Part of a small language model's weights: MLP 3072 ReLU, 77.1M parameters.
Each number is 500 + 25 x the weight over its row's rms, rounded and kept within 0 to 999. Layers, rows and columns count from 0. Numbers have three digits each. The size before them is the row's rms in percent of the matrix's.

# layer 3 MLP up, 3072x768, rms 0.0342, rows 2925-2939, columns 288-383
096:511508482471488496498511534523549497476496487498528490499460553484492472527461469479504504525506489525534501529489522513496513496510458521511512487479553498500434531529518522494528515504517460558493512492477492528473513458515505504506488482520471561513455493467524470498524493470478510513
100:497552480498471466485494506504518482497501531513518493501517477497483484527479496449561506518489488494507483461555538477522492502476514475521475466550538502510479489497500454530459510500526450513536492525446529529520479525484465476485473482452460500478510503481460488495495505497462531493
099:501496503499524453527493453527542548496463510455541530501509478464505515525498488448490495510462536473482494458513411476491522539458517510438528524520486549477487471486466497557466467482478498504504488532479502504507547481488503513483496501499478527509486524523489460477450494552524526538
102:492453479469501488522519522516467537503497543522466492486541512437504549510463514481511503542485516535514489458500511491498494491466489501454475468506509478534468507515564494513553511553465478515459549547482488477543468509520499517513446521481513575484451477470512470490503467514517517500
094:479478483509490497521481481517531571457469502509516510480504504448481502474497475490474479498505522446507486456480449454501499499491500498479519544503494505501497483476486486549492456491468487535502491549470494502498495489483520555514496506483436496478512515503464456510529486520560496521
100:542494550523491494432518508532500484499467484480494486524480480510489509501524486515507536503462482490486477504506496551497553517476533502521514522455488545484501491501527523489488491496482460453523498494499500507461523539498483500458450503525515500509507488491556477527465501522476483537
100:465510512474489493457456496501516540454455484520564472482532514496502499501496520472538499484495492444483498449502532515567491439465507548487512530493547519554480482471498481477484479501514568568510519548471510470498504512436509493501509477481466496559518480520488446467522482508469550483
096:457508503509478517439547525526550505480502528511483521523514523460512527519487487513526533511488507522506514511489514515500508484493495502499487472467508535473481544544475518533532520506504530484509477484459528526531476496452506487438536496499496535482522466494525508512520477508484491519
099:514472521494528515505502512514516495489510485477486550449488497488537486499510534507489543532510514464436532486534489506518488513526526486488507531502516470487510516528485540504487544487523511507493473505515507516486543523477455509472498460466515484543491504474480490503507475457551538515
095:500478533525524487496508512549520500462480489523530526502501451491453488456496471491550492519505479482433548467520524540516528492496554488496464533482461465508470487492517470477530511489484472517464445517498487472503512490495483458466476469504477486502470494564559484531510473463489510509
107:510488442482521511483467510504495505489496560543495498547492467495537538516504456461490478518481460463480467509443483498498505439520538477477522520497509520518453523493514477454535475500500539507501457523495504455499499491457490487495470573477493499509483516498561478527507485499518510488
094:485487523473494550511538520496510532520506482520493486525498486538526475514430467513520542513507529519455462501524488511512459480525454506472498534492480527494488445508540511511504495483557471517503522504533497516475491559473471509522514472476511524505493489516512521547516469492477482475
096:498476516505503512492517492488470504543519496499476501485563510456510473490450522470497502529550496492492495449502452514525502488564517505513542571481516516523528546544517476527504515497451502490479531475466540507514527507481488483477497518533502486472482505482522490486510502490469499470
101:545523507482516548424534539473547498477482491523514511487511503493493444466511461466504542451473551519518488491456528475486519526452548504533514510508452506489498479482528497509491491514481525530501515495523507471473499551492514475506479510506500536510471457474489504521525451507470495566
103:511540456521559517485480513466465503496504471513505525537503481459499494468522486501573440484458475470504504528493477482480526465488521509521456494518530462474472543486488515532522518489493520499513477485490541473497515505478490499491479462536508520515487502485555534540501530486513447566
# layer 3 MLP down (transposed), 3072x768, rms 0.0308, rows 2925-2938, columns 288-383
096:486513520486488491516536507502471478527530516497497518484479508505553482490491529480508435501455524506472513491463452462511498537490505479419474507471524536514529542496495525509490516529458487457498513511529519502509451488508494508493516509479487472463496513495480524499487515544549487520
103:466457535474525533552494519506539437486499514517486461504510474459454512508515489523473495538505522513485514546536457523500530481531505452510542499471480468497507527507544506459571555511524475481429473516517483484500462480525513466553490476505490511504472493530496496511487465471512489484
086:486514509481468591462486523464442480514511502538461468509479502478521492490478507524528478477525460480514504505498509523502476487529501474522426478478515460513477504468518483442558515522519505492486523458549520511504461506533472502502498489499509478470520460448489503548551514473452476482
102:469442522487499476464495511519498495485464491481515495497484476496501443543498497528502484474528509521512529476478484484486529466533528510516526512527537468479498476478504522488444532476525474526542452486460499533506513534465490474488491518469537458499512508475537505532518514488511489493
082:493504523499497545466538516526486435531505508503482487534489476499526504477502522504510503478498484532499529519529540541480497497521494459528467457477482484486453517486517500460500513525524515477484551452520519476510491522477433461472513457483522515516497476481490543506488553464465504499
095:512542487508485521537505464494510479520509521503501486487481515495484511505488512495552449540518513457495505493509496474493484478540505524488485484502519451543502481500478513527507499510508538525487537518489512499533518503506491507493503501472510495489505462487430522523480497508481536517
093:526493514485500478527539504509500462527533540480479511513487505499488469494484475502465510484512524529512504525530511497464518558534528518526474491488482483497518496523521528485509535505485452468487520500538486529502499494506532517471472531469542518442518516487502568540496551496467500474
094:474504509527473481502492519448489471526526522494490527514491462532525479463494504463526474474443505519497510528492482489497523471489521477456485489545499490511421485495487483472472452452518476495492502507495553521476494537536480472511514450480489470488523476485480515480489505495557482485
096:506498459506478523474503495470483511509465479552525489501481487509468514513514468518555474454493527517567496492506465471502521478462542479495504495471518512458460520468523477508513495499512505514500568475479466463493490489515548540529482538489467513480503444526531502557506529525469521509
092:494485491520516530479470474490495528508509513462469472520452470546491528523501505504479502488508536473498505520488525493503497456518479468490490481465455463521485514510512528475541499518450458535484517513514494490487506492524475520504502566528483518479487466461459510475508530489488489469
112:491489499519481484528498475543515494496486488487541503473507533529503502519497541554515478507488539543507525550475524519530501518524483474471541535501509510480507506524463509471495498490475514512495550478529483521496494491499447545512549447543474471508477513531488499484498518529494528528
094:501529498475483470474502495464513499479487517478527506515506511509450488515522486524501494484535509511465504496513489491469548440508469492523530545508475481514555529531498532503522512537546492522525504523520499515539499484486515473524517498472509521528492510506525518513477514508525502481
093:529505512528518496541505516503503506479513480494501473521490486484499498499538530504500518453459489494529514489487492521469502471492506519508502482520477512495451492500526513509527445529511485529479476542497490468524505489522530530517543474509483538563508487534456507492505500541492478545
106:543517459523546467494474477496511515510509472490510502479542502508500509483512494492498448567515446478495510512505493529545504492458524477493515574508522514526464468510475522503528502494526512529519491481514485489486481510484486476511483502502515508486496559533503533487505541511497480502